Weights of a small transformer language model: no biases in attention or MLP, a variant of Muon for these matrices.
Each number is 200 + 30 x the weight over the matrix's rms, rounded and kept within 0 to 999. Layers, rows and columns count from 0.

# layer 4 MLP gate, 320x128, rms 0.0749, rows 0-108, columns 64-127
188,164,200,184,197,227,196,241,195,214,205,153,198,237,245,151,208,190,230,210,231,196,210,198,247,133,172,193,198,158,161,189,144,226,202,234,184,226,211,192,181,229,232,170,143,221,238,185,178,227,200,175,208,229,228,195,177,171,166,211,231,264,137,186
187,169,145,191,171,226,223,159,194,165,154,252,260,205,145,214,187,196,238,240,259,202,163,192,173,242,193,197,247,217,233,208,197,209,152,195,201,232,246,245,185,192,200,210,172,246,225,235,143,200,211,249,194,241,214,165,238,178,194,214,167,163,165,168
176,204,230,190,185,186,158,144,236,240,178,164,178,201,167,302,257,195,125,167,195,232,187,201,187,210,200,235,198,192,240,171,207,249,193,179,167,241,228,189,191,213,212,218,216,209,169,185,193,137,183,211,179,191,210,168,146,213,204,171,197,235,218,267
102,183,187,206,194,207,192,208,217,176,147,211,171,217,185,182,205,193,249,233,237,220,179,176,192,222,170,199,211,224,204,221,214,235,205,253,204,208,238,163,159,192,192,195,177,216,192,191,187,198,216,199,213,190,181,201,225,158,181,184,205,194,259,261
190,173,204,191,205,205,195,214,229,197,208,219,207,193,224,204,278,203,222,199,169,156,204,219,210,177,241,180,215,184,240,219,235,245,217,209,172,239,185,217,189,189,179,140,185,211,207,169,190,199,217,236,229,240,194,250,258,196,232,199,168,139,186,185
179,211,185,266,194,196,260,209,198,187,201,194,121,234,249,219,168,205,140,158,191,180,175,225,180,223,228,243,189,167,220,209,207,172,247,199,261,98,216,210,212,215,222,207,171,224,219,217,267,231,243,232,221,198,178,230,236,196,206,192,215,169,190,236
183,184,187,205,181,201,214,165,157,195,231,205,191,154,145,206,174,183,248,238,217,180,187,190,157,215,178,183,191,161,182,180,234,215,208,207,158,188,222,240,199,196,201,226,175,237,185,204,180,161,223,176,188,209,196,125,133,247,190,215,222,238,207,194
171,191,188,179,172,221,226,161,253,204,217,222,181,198,203,180,191,171,194,189,202,187,219,208,139,122,220,205,211,182,188,208,180,232,289,150,262,162,200,183,243,239,172,198,182,259,199,206,217,181,217,207,164,234,178,230,248,230,194,137,137,176,165,203
172,178,196,220,227,214,169,187,201,194,214,185,153,229,207,218,175,190,216,207,198,249,230,201,163,185,226,188,230,206,188,220,202,186,201,234,131,192,173,159,166,188,185,223,228,191,215,142,163,202,211,169,235,189,201,217,204,195,159,203,183,221,195,192
193,201,197,192,238,199,198,168,243,184,201,225,174,208,120,171,250,188,167,248,231,207,234,188,199,234,184,189,164,185,177,193,200,209,167,192,194,172,196,175,234,144,208,196,208,220,210,231,207,205,222,224,243,208,193,164,220,207,210,229,181,133,239,205
169,173,185,192,176,224,252,211,173,196,229,243,190,209,222,177,223,221,285,195,222,194,140,183,226,192,166,213,221,168,233,189,195,167,126,230,197,209,188,189,174,192,196,205,175,215,194,213,189,159,163,183,135,198,254,194,207,181,169,209,230,187,210,241
162,192,210,211,144,169,176,230,210,196,184,177,214,182,155,233,186,151,227,214,168,195,223,161,192,191,168,234,213,217,198,165,244,182,195,211,216,233,204,182,200,215,188,210,202,221,244,166,174,192,190,211,222,193,185,238,152,210,185,210,217,263,224,210
193,219,172,198,141,238,153,154,180,204,173,154,176,166,161,216,206,158,180,200,133,224,151,178,188,152,242,238,209,150,204,215,199,185,187,218,195,205,174,220,231,260,209,234,240,213,206,151,221,137,242,145,213,175,213,256,212,214,168,160,213,259,210,174
161,213,258,184,247,184,199,203,215,281,210,151,216,236,203,233,175,148,199,155,179,186,229,173,201,198,197,216,186,231,202,169,177,202,218,169,155,177,242,176,162,179,188,226,181,226,219,127,222,183,207,199,196,170,209,193,253,221,201,163,210,230,189,218
227,145,206,174,243,196,208,195,218,172,217,231,178,192,220,186,236,205,193,182,224,208,209,182,178,199,233,191,231,146,255,211,201,194,239,213,204,211,185,179,195,234,170,204,180,159,228,188,248,218,225,165,178,227,265,203,204,190,206,239,209,142,181,182
137,260,163,172,200,257,256,215,152,182,220,224,216,201,214,174,188,254,148,227,219,183,149,237,122,190,189,162,248,178,223,193,172,191,178,207,189,228,231,214,181,213,205,250,189,200,209,122,189,267,237,195,141,176,236,221,159,227,219,169,205,172,274,159
176,160,213,129,136,281,167,225,198,200,214,149,181,242,210,232,180,172,206,157,215,183,153,173,159,174,185,272,165,251,199,202,229,243,183,191,164,210,243,171,246,212,208,206,170,268,180,120,228,186,207,213,186,197,165,238,159,197,210,211,201,205,230,233
219,244,197,123,200,282,145,193,211,164,174,234,180,234,187,203,213,123,168,224,236,219,240,186,241,193,270,202,229,238,224,185,221,252,260,239,223,210,192,199,178,186,223,175,171,209,227,226,169,210,173,200,158,163,179,183,201,215,192,166,210,201,208,187
162,263,226,188,186,222,222,221,154,169,195,227,240,214,163,211,205,228,273,203,185,220,213,152,169,173,164,204,142,190,242,179,213,212,231,205,248,161,187,238,182,209,204,144,206,222,202,187,218,245,239,224,203,226,214,222,256,166,211,194,232,225,192,189
178,194,232,224,244,192,228,251,220,169,200,192,174,217,224,290,242,182,197,210,180,184,198,232,217,193,198,177,248,206,192,192,217,180,152,181,183,159,248,198,168,203,190,195,161,192,211,181,138,242,209,151,206,162,188,239,208,221,216,170,165,169,160,205
208,211,157,186,167,237,250,192,201,202,226,207,170,223,218,117,208,142,183,202,191,190,192,207,191,217,213,225,200,223,241,177,244,201,251,183,152,156,165,237,215,185,162,228,214,206,198,225,184,183,171,213,221,205,152,179,202,169,266,142,164,196,197,245
178,207,186,183,172,253,121,189,233,161,214,220,181,218,132,248,188,185,224,234,180,204,217,227,169,198,189,214,225,214,251,237,208,209,245,183,224,192,190,144,250,132,169,188,169,191,193,254,219,184,196,208,168,234,182,229,234,192,207,208,222,189,233,170
167,174,179,202,190,133,212,229,170,255,188,242,212,147,163,226,226,184,206,200,194,194,204,167,139,190,170,191,166,223,247,221,191,257,198,210,207,168,161,175,256,174,196,198,167,267,212,184,227,198,221,201,215,180,222,238,222,175,170,192,230,214,162,198
180,168,158,197,184,195,221,184,216,223,197,222,212,254,184,205,228,237,211,209,245,142,190,173,185,234,202,200,241,221,214,216,233,189,174,226,227,232,264,233,216,180,185,171,213,190,199,225,171,224,220,135,176,219,180,151,204,153,194,181,208,253,165,229
216,213,116,215,164,154,204,156,232,240,191,241,181,246,218,208,205,198,190,234,192,198,232,213,209,191,174,158,230,203,172,173,192,230,215,235,182,304,154,157,227,156,163,273,220,167,188,214,218,196,172,190,205,165,265,206,199,225,234,207,168,175,172,156
230,185,216,204,205,282,234,236,216,241,297,215,245,254,189,190,173,178,184,150,203,215,185,179,189,222,169,230,189,139,176,216,191,110,181,192,195,180,184,197,199,238,210,189,237,209,150,181,210,219,201,211,190,190,210,150,206,188,211,177,214,203,167,218
178,195,195,201,148,196,190,222,193,193,193,169,176,207,227,160,254,192,174,185,196,215,284,215,204,142,200,192,174,211,206,207,198,173,183,247,204,181,189,215,193,220,226,191,209,229,174,206,140,232,192,246,207,229,217,191,207,173,197,176,196,183,243,144
205,179,194,221,215,150,154,160,184,173,237,262,190,204,154,199,199,193,197,238,243,203,261,179,171,172,223,224,179,186,223,243,171,239,228,187,195,173,238,243,206,197,202,174,214,256,235,206,171,189,152,206,212,204,200,202,192,264,203,223,248,210,146,209
181,167,186,194,221,187,190,176,229,204,209,220,237,224,199,257,200,240,208,155,213,130,169,173,192,174,167,218,126,187,235,227,197,211,206,250,190,158,182,184,212,197,216,234,188,166,172,151,191,195,210,134,204,204,219,167,231,212,203,181,219,155,273,186
171,168,184,189,199,188,223,207,202,183,219,216,187,176,211,260,209,189,169,222,201,238,198,194,191,146,199,182,237,220,184,177,208,197,193,198,230,256,239,182,194,168,193,200,220,157,166,262,248,216,179,233,224,220,246,239,274,235,240,211,224,247,217,172
186,151,182,145,192,198,176,154,207,174,216,255,196,201,176,246,166,182,169,186,194,166,170,224,220,279,190,189,234,176,202,242,226,167,204,238,176,228,167,193,219,198,248,190,212,193,173,170,214,173,190,163,231,194,182,192,173,185,178,168,206,169,252,163
215,212,172,170,172,194,244,196,162,230,169,195,215,133,168,236,172,135,154,215,203,222,161,228,181,233,188,178,184,193,151,224,128,207,178,267,143,259,213,195,213,177,174,153,202,228,189,158,172,187,213,195,200,202,184,247,233,196,183,228,165,237,161,196
217,166,167,161,240,227,221,208,214,214,186,149,184,219,206,176,260,197,190,164,193,264,192,222,193,181,217,262,147,187,206,237,208,194,228,157,188,201,217,214,217,184,243,150,232,187,201,214,232,218,232,209,241,252,201,168,235,145,184,196,243,234,185,227
164,184,237,189,184,210,237,206,193,218,273,231,187,223,284,135,220,267,190,154,176,174,193,217,223,182,151,221,180,171,170,193,235,203,202,228,191,208,221,266,195,221,201,161,187,200,199,184,198,156,223,144,160,247,199,193,179,136,200,167,208,226,238,177
172,247,184,198,270,179,147,212,183,193,249,203,216,177,177,162,225,163,188,200,231,200,160,148,167,210,180,188,226,200,223,234,245,202,197,257,203,279,142,245,207,226,216,222,181,178,183,216,250,190,166,192,183,209,209,203,171,170,163,211,235,188,206,226
149,176,162,198,211,185,262,250,224,223,244,142,189,196,217,224,204,200,146,169,164,202,216,192,201,192,149,163,121,217,163,185,211,243,224,193,159,205,176,205,201,188,239,122,201,167,190,158,218,195,210,205,205,226,231,202,223,223,166,259,189,211,214,176
210,189,205,229,217,215,184,218,231,214,147,212,186,232,210,193,231,224,180,182,188,161,221,246,177,207,214,201,226,226,262,163,171,194,173,238,155,150,168,172,239,169,181,236,166,152,170,118,244,215,166,189,257,218,203,179,226,178,232,198,193,183,205,179
205,178,222,238,243,289,202,210,190,237,178,224,190,214,253,206,196,253,160,247,221,206,213,161,230,158,226,190,195,149,188,186,179,192,175,184,178,150,235,179,190,172,175,195,161,138,143,189,206,207,221,243,224,200,251,190,225,220,245,192,190,161,215,240
234,202,236,165,191,243,213,209,230,247,262,222,162,278,161,224,204,180,165,185,244,187,163,211,180,173,191,199,231,198,245,203,172,185,226,166,200,218,179,243,171,160,184,218,157,212,224,257,158,225,212,183,222,198,209,215,187,224,177,186,234,156,230,162
199,188,227,233,224,237,220,231,207,263,136,261,152,212,169,214,158,207,206,196,182,178,241,232,182,209,166,173,183,194,224,202,220,179,185,255,217,126,169,211,174,223,221,221,223,167,183,192,170,217,195,232,192,188,195,202,215,238,188,208,178,251,189,211
175,199,206,150,209,212,175,214,224,190,202,230,214,133,218,227,230,205,157,179,222,197,232,191,176,239,205,120,186,195,165,198,209,267,182,202,241,227,193,187,202,227,192,184,183,209,183,196,192,169,263,224,196,270,170,233,230,257,274,179,158,185,175,226
217,128,222,185,170,196,171,241,206,234,235,148,191,223,248,224,234,217,194,159,170,122,194,278,207,224,223,182,199,171,211,164,172,214,189,219,136,194,242,220,221,173,210,203,158,190,168,213,202,244,220,216,195,220,185,199,222,199,177,160,147,206,190,224
190,132,223,235,185,212,172,167,233,204,206,239,189,224,200,206,203,165,163,201,196,219,213,160,206,235,237,194,158,177,254,203,244,173,156,256,194,172,244,130,194,181,220,193,230,183,198,187,164,186,223,202,173,165,234,157,192,187,178,119,179,205,205,207
146,172,244,145,185,246,199,178,200,206,174,163,232,223,221,191,216,173,186,213,130,177,257,195,150,176,231,209,248,210,233,243,193,142,127,229,159,205,196,191,182,194,215,226,213,229,193,205,224,268,232,180,209,241,201,214,237,154,183,209,136,229,163,240
231,233,97,154,194,176,182,236,197,236,280,216,159,213,212,138,189,218,207,221,201,229,199,253,162,228,234,161,237,203,199,143,170,202,176,165,187,169,193,194,187,213,174,206,212,235,186,223,239,237,213,184,165,189,177,240,193,241,232,244,222,191,167,193
178,233,135,188,178,168,231,210,195,165,186,205,199,161,136,144,181,182,181,224,187,172,202,296,223,201,179,194,167,181,163,198,181,157,189,230,159,238,199,213,198,244,190,140,160,205,223,168,206,201,213,184,184,150,217,205,192,260,192,176,132,223,206,205
154,237,187,210,257,237,204,241,196,226,164,228,208,184,202,153,169,205,203,217,253,193,195,219,198,203,206,193,237,215,221,286,248,237,212,279,224,234,199,206,207,199,244,178,163,229,220,192,154,223,155,245,222,186,178,204,238,208,205,157,216,181,150,246
173,245,221,152,232,185,205,211,191,179,227,242,226,131,192,183,212,206,221,248,189,197,215,276,219,208,214,178,225,271,194,175,194,161,162,265,228,176,145,174,190,192,201,243,167,256,219,211,233,172,190,179,216,213,224,226,136,232,189,228,241,188,208,207
167,185,224,204,212,268,223,253,201,191,262,201,217,192,173,163,185,228,161,214,193,197,211,183,187,198,178,217,193,158,253,181,221,195,176,200,227,199,236,190,170,214,235,206,193,185,167,166,245,226,238,149,198,230,248,198,203,146,268,223,270,216,286,213
200,199,181,168,159,211,201,193,217,215,202,257,216,208,200,213,224,143,208,171,219,183,177,216,216,167,174,203,228,185,264,185,250,190,199,171,214,197,202,183,146,192,226,156,171,197,229,221,242,201,215,176,154,217,164,148,224,207,215,202,245,189,217,221
201,210,206,135,188,202,213,157,189,196,198,195,160,210,169,153,218,136,187,182,180,182,218,162,181,160,209,159,176,195,165,165,150,237,203,247,191,178,125,168,178,235,226,181,211,241,193,230,248,230,229,213,165,197,195,201,193,179,184,223,166,210,189,182
188,194,195,210,227,220,194,208,205,208,220,147,241,177,159,198,224,179,171,203,163,156,194,198,226,185,160,196,116,168,149,249,205,144,183,205,261,136,231,232,162,175,180,180,225,266,251,208,138,206,217,160,220,163,199,233,222,202,182,242,185,251,172,210
205,192,214,182,181,230,185,137,221,130,197,221,190,176,164,246,229,219,216,209,152,144,231,197,204,169,248,230,210,243,228,183,213,191,195,168,213,200,206,215,171,163,203,205,196,210,149,196,281,211,184,137,172,199,236,215,210,196,199,190,195,228,228,196
207,198,152,195,245,146,175,172,182,198,228,174,153,161,180,186,183,198,244,210,222,202,174,242,208,214,189,161,185,189,271,218,149,195,161,231,204,157,212,258,189,214,271,187,260,206,161,206,172,176,160,169,222,238,205,220,219,230,179,213,164,158,261,228
162,188,150,180,203,198,175,174,208,168,172,198,210,212,156,204,212,153,180,212,201,184,172,144,159,207,169,185,182,247,240,216,223,204,193,226,216,212,223,238,168,185,198,228,154,288,231,204,175,151,212,201,179,197,218,194,216,197,208,207,211,239,189,234
193,191,151,253,175,203,187,178,237,199,217,227,184,234,182,206,255,199,185,188,253,215,261,149,196,258,156,205,227,221,226,222,203,241,281,191,238,195,191,210,204,148,262,184,157,257,193,231,188,203,168,171,186,235,175,141,217,143,177,201,174,229,212,207
208,198,173,224,212,187,200,229,219,185,207,231,259,242,184,147,192,221,171,208,219,245,147,145,186,205,161,187,222,199,233,235,183,184,145,248,225,180,230,204,215,170,220,226,181,218,179,129,227,251,211,198,205,170,168,165,163,224,191,214,170,163,213,163
171,210,220,182,233,219,201,225,174,184,137,222,145,237,154,182,208,183,207,191,187,208,169,229,201,168,182,202,206,183,249,210,225,230,205,215,219,248,147,167,203,205,219,249,224,206,180,190,224,207,186,221,166,196,170,229,205,257,192,189,242,205,200,236
175,174,254,200,109,256,216,246,184,209,231,199,172,229,229,184,215,185,192,259,188,178,224,171,222,266,180,213,186,186,203,258,184,235,184,203,153,198,242,242,251,176,179,216,200,148,171,236,177,227,139,172,191,212,187,213,175,201,173,237,248,184,197,227
160,221,197,217,201,212,203,216,217,196,184,174,245,181,233,231,194,165,214,191,224,178,191,248,226,237,220,204,237,132,171,220,142,184,201,167,193,209,174,207,212,185,182,182,212,186,228,221,178,231,187,158,231,227,172,246,147,219,160,216,170,223,189,204
178,206,234,140,203,243,196,195,198,145,236,145,228,209,165,180,193,174,197,162,180,189,227,175,230,190,249,161,172,174,248,209,144,199,211,204,197,218,172,266,184,206,199,198,172,194,214,233,176,197,208,203,254,168,197,236,199,217,271,215,210,153,184,212
199,201,257,183,203,194,208,221,209,216,166,181,180,261,231,151,214,235,285,153,213,229,183,214,253,170,226,183,237,184,222,185,151,171,196,168,178,214,218,239,248,264,231,191,158,158,191,248,171,174,181,159,197,178,246,205,242,160,214,209,210,211,214,207
181,255,211,230,197,177,274,149,178,241,184,194,188,189,226,195,238,184,247,230,200,157,220,242,156,240,217,185,256,208,210,208,253,191,193,207,198,205,187,216,222,246,195,216,147,174,208,235,133,192,205,230,235,188,204,186,254,165,174,168,229,194,196,157
164,216,193,201,149,211,159,209,225,172,206,187,201,219,239,195,203,196,232,200,198,121,209,191,207,244,184,220,177,229,199,207,213,178,185,184,208,199,180,247,185,223,195,193,225,229,172,207,212,183,214,149,241,281,181,196,162,172,164,178,246,173,199,228
204,164,209,186,279,190,224,137,208,180,212,244,200,257,224,181,197,219,212,167,204,183,189,191,166,193,200,237,231,201,200,224,204,200,189,189,206,215,177,193,211,198,197,171,225,208,202,165,201,206,181,197,198,198,239,218,215,195,223,150,188,173,145,195
182,221,166,264,187,204,253,202,187,188,154,208,201,188,175,188,173,189,191,245,235,250,183,202,143,236,148,217,233,197,212,208,149,195,167,176,132,172,200,231,191,220,216,261,158,208,228,190,161,172,225,182,186,138,185,252,218,119,185,202,210,204,194,211
225,168,188,203,220,253,230,187,167,225,192,148,182,185,202,222,215,207,192,162,167,232,224,237,200,204,204,199,157,186,238,154,184,171,232,200,200,206,205,223,238,243,198,178,137,184,225,199,226,188,234,218,235,152,147,172,233,202,174,214,177,223,223,170
167,246,162,235,220,244,161,205,146,181,175,186,170,176,206,213,206,225,173,200,164,206,91,163,200,212,249,217,224,216,223,176,194,195,152,158,192,218,252,181,196,179,282,210,166,197,180,218,184,251,248,206,212,261,240,197,175,153,208,217,222,217,187,226
213,193,156,207,190,168,243,181,210,190,176,264,223,218,209,215,211,168,226,212,182,254,198,209,188,211,204,175,182,203,184,225,233,225,186,204,151,182,212,185,263,154,203,210,133,172,162,208,159,250,234,206,213,184,224,188,207,189,158,203,216,189,247,218
191,179,221,197,228,171,191,211,158,173,240,188,275,203,192,206,159,231,212,235,208,162,270,164,161,209,235,211,176,215,178,203,200,173,210,163,217,238,240,166,207,201,215,193,216,212,243,196,228,243,198,204,192,191,224,241,217,199,248,220,168,167,259,181
155,198,210,243,161,257,246,192,174,153,189,166,148,255,185,161,187,232,199,186,216,156,226,189,179,229,200,204,204,195,248,199,276,184,250,187,220,183,193,169,204,208,168,183,202,174,166,180,240,184,205,210,167,256,193,210,180,147,204,233,201,140,231,192
213,189,215,187,178,235,177,156,181,207,219,210,201,210,215,186,235,180,178,158,163,183,235,218,184,177,176,201,219,215,213,248,269,180,167,179,232,193,198,181,205,186,272,188,223,175,233,182,194,155,231,222,219,214,162,166,219,186,164,216,209,215,216,188
199,210,187,231,233,166,279,126,235,170,265,182,217,188,192,242,208,148,164,218,226,184,185,246,205,215,190,209,190,228,180,180,214,192,233,201,163,169,172,217,189,238,164,212,226,207,257,232,225,201,207,168,174,152,179,256,182,235,235,204,169,233,236,239
205,214,197,209,179,184,180,182,234,207,189,232,200,242,233,248,245,225,229,233,126,170,235,222,148,198,180,189,216,168,225,163,221,181,226,211,183,185,222,241,224,234,157,194,186,209,231,202,243,176,175,176,212,213,181,188,218,157,199,201,215,251,221,275
215,206,218,241,247,206,207,141,251,207,210,220,168,190,193,240,226,193,167,226,194,211,209,198,176,234,147,261,193,186,178,177,234,219,184,182,181,228,201,217,190,223,228,201,163,255,154,194,244,201,189,214,188,144,231,247,200,150,132,225,198,211,207,181
193,135,146,274,229,175,209,178,244,208,173,209,174,158,164,185,263,138,205,210,229,249,241,209,249,215,209,160,213,190,206,260,207,189,186,189,185,186,191,256,248,201,181,186,215,184,187,209,222,196,198,218,196,137,209,231,247,235,217,126,215,157,187,205
236,204,162,211,212,156,267,229,187,219,248,167,205,193,229,148,180,203,203,153,172,210,173,169,212,175,230,227,230,214,214,215,221,198,157,180,264,196,164,175,198,270,191,224,212,228,174,237,269,172,245,201,195,176,188,181,246,184,193,159,234,192,194,234
177,207,182,222,246,180,229,187,236,250,191,223,199,190,195,196,205,147,231,202,247,159,217,184,150,210,246,155,136,228,223,221,242,206,197,262,213,152,247,201,199,180,143,210,136,236,272,242,145,214,149,181,170,220,201,215,184,223,187,202,181,193,205,187
188,145,232,206,214,252,189,193,215,229,179,196,190,188,210,189,198,205,226,158,223,188,232,218,191,243,200,165,211,139,154,188,211,178,241,214,207,205,172,192,247,226,265,130,170,195,164,201,186,251,191,196,188,257,207,142,161,160,186,209,179,207,188,179
136,177,168,226,227,191,174,201,197,219,250,211,183,198,225,205,218,169,200,197,198,181,245,173,210,159,209,188,160,194,202,215,187,150,173,205,162,144,208,225,216,225,272,198,167,185,179,197,243,228,183,181,208,216,191,197,264,191,248,231,210,257,156,204
165,203,261,176,137,218,211,221,202,272,263,221,195,213,167,164,171,199,212,216,236,218,243,270,152,238,204,207,174,189,213,155,163,239,205,218,145,237,232,153,157,248,214,152,205,242,194,204,200,215,224,214,146,179,219,207,148,242,154,212,217,180,199,212
157,238,165,197,220,200,190,233,168,228,165,222,160,211,151,178,230,202,207,181,233,225,189,227,172,191,206,222,213,199,160,146,177,198,246,227,191,246,140,228,167,194,167,169,217,251,192,156,213,232,159,226,185,209,212,169,212,167,159,185,246,187,185,217
219,123,214,214,180,184,206,220,189,265,194,200,143,200,190,204,185,107,183,228,206,197,187,208,193,192,179,149,240,179,187,197,241,221,177,189,178,160,207,208,164,247,191,217,215,170,200,166,228,202,191,110,223,185,205,206,209,171,188,191,162,175,163,201
198,168,179,195,232,220,217,239,174,195,237,192,161,173,208,174,191,181,192,204,219,205,191,181,240,143,195,201,248,188,200,240,149,241,124,169,174,165,207,208,178,194,178,212,216,177,187,213,195,138,192,195,243,257,140,197,190,197,212,190,239,205,201,169
188,190,218,183,190,225,202,217,195,157,253,215,242,153,183,207,211,204,170,176,213,221,171,175,218,191,206,207,213,240,251,251,153,250,193,225,138,246,237,233,179,270,156,192,180,213,199,206,203,208,196,136,164,210,225,213,242,195,200,216,255,192,232,224
175,202,183,198,170,219,176,207,150,219,175,209,206,226,231,146,160,192,245,176,175,208,200,187,202,231,270,181,187,178,191,205,165,281,216,204,201,220,161,209,189,211,207,223,194,170,238,221,260,197,220,185,268,211,203,170,184,158,165,183,183,241,218,199
221,206,201,238,215,201,188,203,271,237,200,255,229,226,179,184,257,183,244,214,195,177,159,207,218,192,194,93,178,217,188,238,202,244,231,221,208,202,204,208,224,167,214,206,208,166,177,186,272,234,217,188,184,150,240,201,197,176,204,212,246,189,218,237
171,175,198,225,168,194,235,166,220,228,222,209,149,160,218,196,237,206,178,204,212,158,221,179,224,217,205,142,172,232,171,260,177,173,239,242,189,185,189,227,227,248,182,257,179,142,238,179,169,156,195,192,207,176,217,198,185,196,152,196,177,203,239,179
195,208,146,172,168,156,174,197,209,189,181,232,179,169,180,211,226,217,200,234,135,234,228,214,132,209,166,210,220,140,188,150,211,260,189,202,201,270,173,201,221,201,224,169,188,204,195,211,210,221,187,221,212,203,177,251,179,198,220,183,175,218,189,248
190,172,232,176,214,190,176,198,253,195,215,165,134,239,197,249,271,230,191,210,186,207,210,177,229,176,232,243,211,200,188,176,192,162,216,255,178,183,235,218,174,227,184,191,188,204,250,242,190,224,208,206,219,211,187,234,214,241,245,156,193,214,226,194
202,192,194,173,208,222,194,201,210,246,245,212,151,191,208,208,191,192,202,227,215,257,156,190,197,204,177,194,223,160,200,198,250,168,194,229,173,162,160,184,239,229,145,213,202,252,174,221,239,210,267,151,219,204,145,187,215,147,198,129,211,168,213,209
221,223,178,218,178,209,193,213,177,208,251,234,161,184,180,183,223,168,162,165,238,142,187,208,200,231,209,141,154,178,225,169,202,194,222,186,211,184,235,192,205,255,188,180,147,231,196,213,239,191,196,196,167,246,182,236,192,209,218,169,223,149,211,198
221,206,200,191,162,263,211,190,225,201,169,176,192,200,209,278,183,177,176,227,192,230,182,216,164,230,152,174,195,205,154,197,242,184,172,163,227,169,186,205,183,187,151,255,174,217,255,170,227,211,225,207,185,194,230,229,191,170,209,178,238,198,207,146
265,166,199,211,234,247,248,173,232,221,157,210,204,221,175,175,171,251,212,222,200,219,224,168,187,205,218,232,191,167,225,209,226,205,209,196,211,223,228,174,228,235,218,191,188,205,207,197,228,177,177,216,222,163,198,219,158,276,207,224,194,177,151,234
221,210,199,172,142,181,185,180,240,225,210,178,223,215,241,206,215,186,161,147,218,177,177,237,197,148,150,165,195,208,239,191,180,190,216,216,192,201,247,235,245,213,246,123,171,210,237,162,251,201,192,205,225,177,168,215,227,178,164,187,196,239,245,206
175,161,162,160,194,229,216,249,201,178,241,149,127,227,202,166,179,181,226,217,209,219,191,169,210,134,220,207,200,211,204,216,208,200,172,230,187,163,180,172,202,147,188,187,217,202,142,224,193,203,170,196,182,201,258,145,187,233,201,175,177,211,207,264
200,234,194,200,258,160,227,219,222,152,224,227,198,203,138,215,196,130,243,197,204,253,186,254,231,194,167,225,258,149,221,185,230,213,145,204,207,160,201,189,262,199,220,160,172,252,209,219,202,185,215,171,200,218,155,195,205,219,179,215,195,233,257,197
167,233,235,210,182,185,175,228,190,188,190,206,175,251,231,180,162,234,227,217,159,190,216,277,172,240,259,198,257,138,161,197,157,202,247,169,184,189,187,170,188,267,268,230,191,241,195,205,197,180,190,207,212,150,160,210,209,228,217,205,237,205,202,240
253,179,209,270,155,194,177,203,163,213,236,251,193,221,196,204,160,218,227,236,193,220,159,234,178,206,257,231,187,222,184,197,161,213,211,206,182,251,228,160,181,178,175,214,153,202,181,185,220,260,196,200,194,220,125,208,194,235,232,162,224,226,225,207
129,211,180,206,190,182,254,257,203,206,173,205,204,266,220,207,242,187,166,205,243,220,184,170,136,225,186,204,167,219,230,250,257,217,168,174,209,185,201,192,160,156,194,171,163,189,174,149,221,234,173,227,207,196,182,161,164,160,173,173,279,241,196,238
158,169,175,172,196,166,223,140,163,258,203,193,187,203,229,170,260,225,221,245,173,202,161,172,218,209,205,196,220,200,200,176,184,216,205,192,201,215,197,283,194,195,190,187,178,201,200,180,220,205,247,222,191,173,187,204,187,161,140,231,244,187,201,229
201,255,202,201,165,197,215,171,195,210,252,167,206,216,208,172,230,123,208,189,183,224,210,179,172,190,157,194,220,223,191,215,172,221,193,243,198,209,246,201,241,205,163,202,222,229,270,186,185,145,245,129,263,207,227,210,258,166,220,183,222,187,167,222
159,199,245,190,158,148,239,202,199,168,205,233,187,182,195,253,229,244,178,174,207,253,163,173,218,232,178,225,209,181,186,160,204,253,199,192,197,204,221,191,205,215,129,213,204,185,164,152,259,247,195,226,218,206,162,145,154,211,264,143,216,204,190,223
149,207,182,172,180,188,208,170,199,193,178,209,201,199,169,206,211,220,158,197,167,183,200,188,179,233,242,181,180,185,233,167,248,179,167,219,189,186,173,189,201,191,212,165,191,182,148,198,206,196,95,208,230,166,237,247,225,198,151,203,181,171,220,209
258,187,208,180,216,168,204,262,209,192,191,213,136,231,210,197,192,206,226,201,159,182,207,161,178,209,201,202,175,216,202,230,266,236,242,203,205,194,220,177,181,260,219,133,204,184,209,194,247,194,223,217,194,182,194,185,189,241,194,210,236,209,202,244
191,108,224,215,167,202,148,257,168,187,187,240,207,160,161,150,220,207,182,214,214,203,247,146,153,193,168,207,151,194,237,200,201,217,184,216,164,184,179,179,245,210,251,242,143,144,173,194,190,187,160,145,242,242,207,240,228,223,238,196,174,246,249,242
194,257,238,211,209,203,206,173,158,224,199,234,225,170,219,201,147,181,171,165,182,221,164,187,133,207,148,239,217,180,217,165,208,191,211,175,242,223,203,225,209,210,213,194,199,223,145,150,210,178,192,164,158,206,187,216,201,133,189,209,196,243,178,210
170,189,147,171,197,240,214,168,259,215,264,217,209,230,246,246,240,183,192,201,183,224,222,191,202,144,166,153,146,191,218,201,228,187,196,221,229,236,192,221,122,215,197,186,123,232,146,214,221,178,209,189,214,225,159,231,161,209,189,200,171,241,219,156
214,169,195,246,178,179,281,194,221,181,200,186,207,201,205,164,212,188,187,183,176,191,200,168,250,157,185,203,209,238,189,189,232,213,199,200,198,199,153,226,158,172,232,163,182,170,137,228,174,175,177,154,158,174,206,210,236,214,188,186,193,207,249,266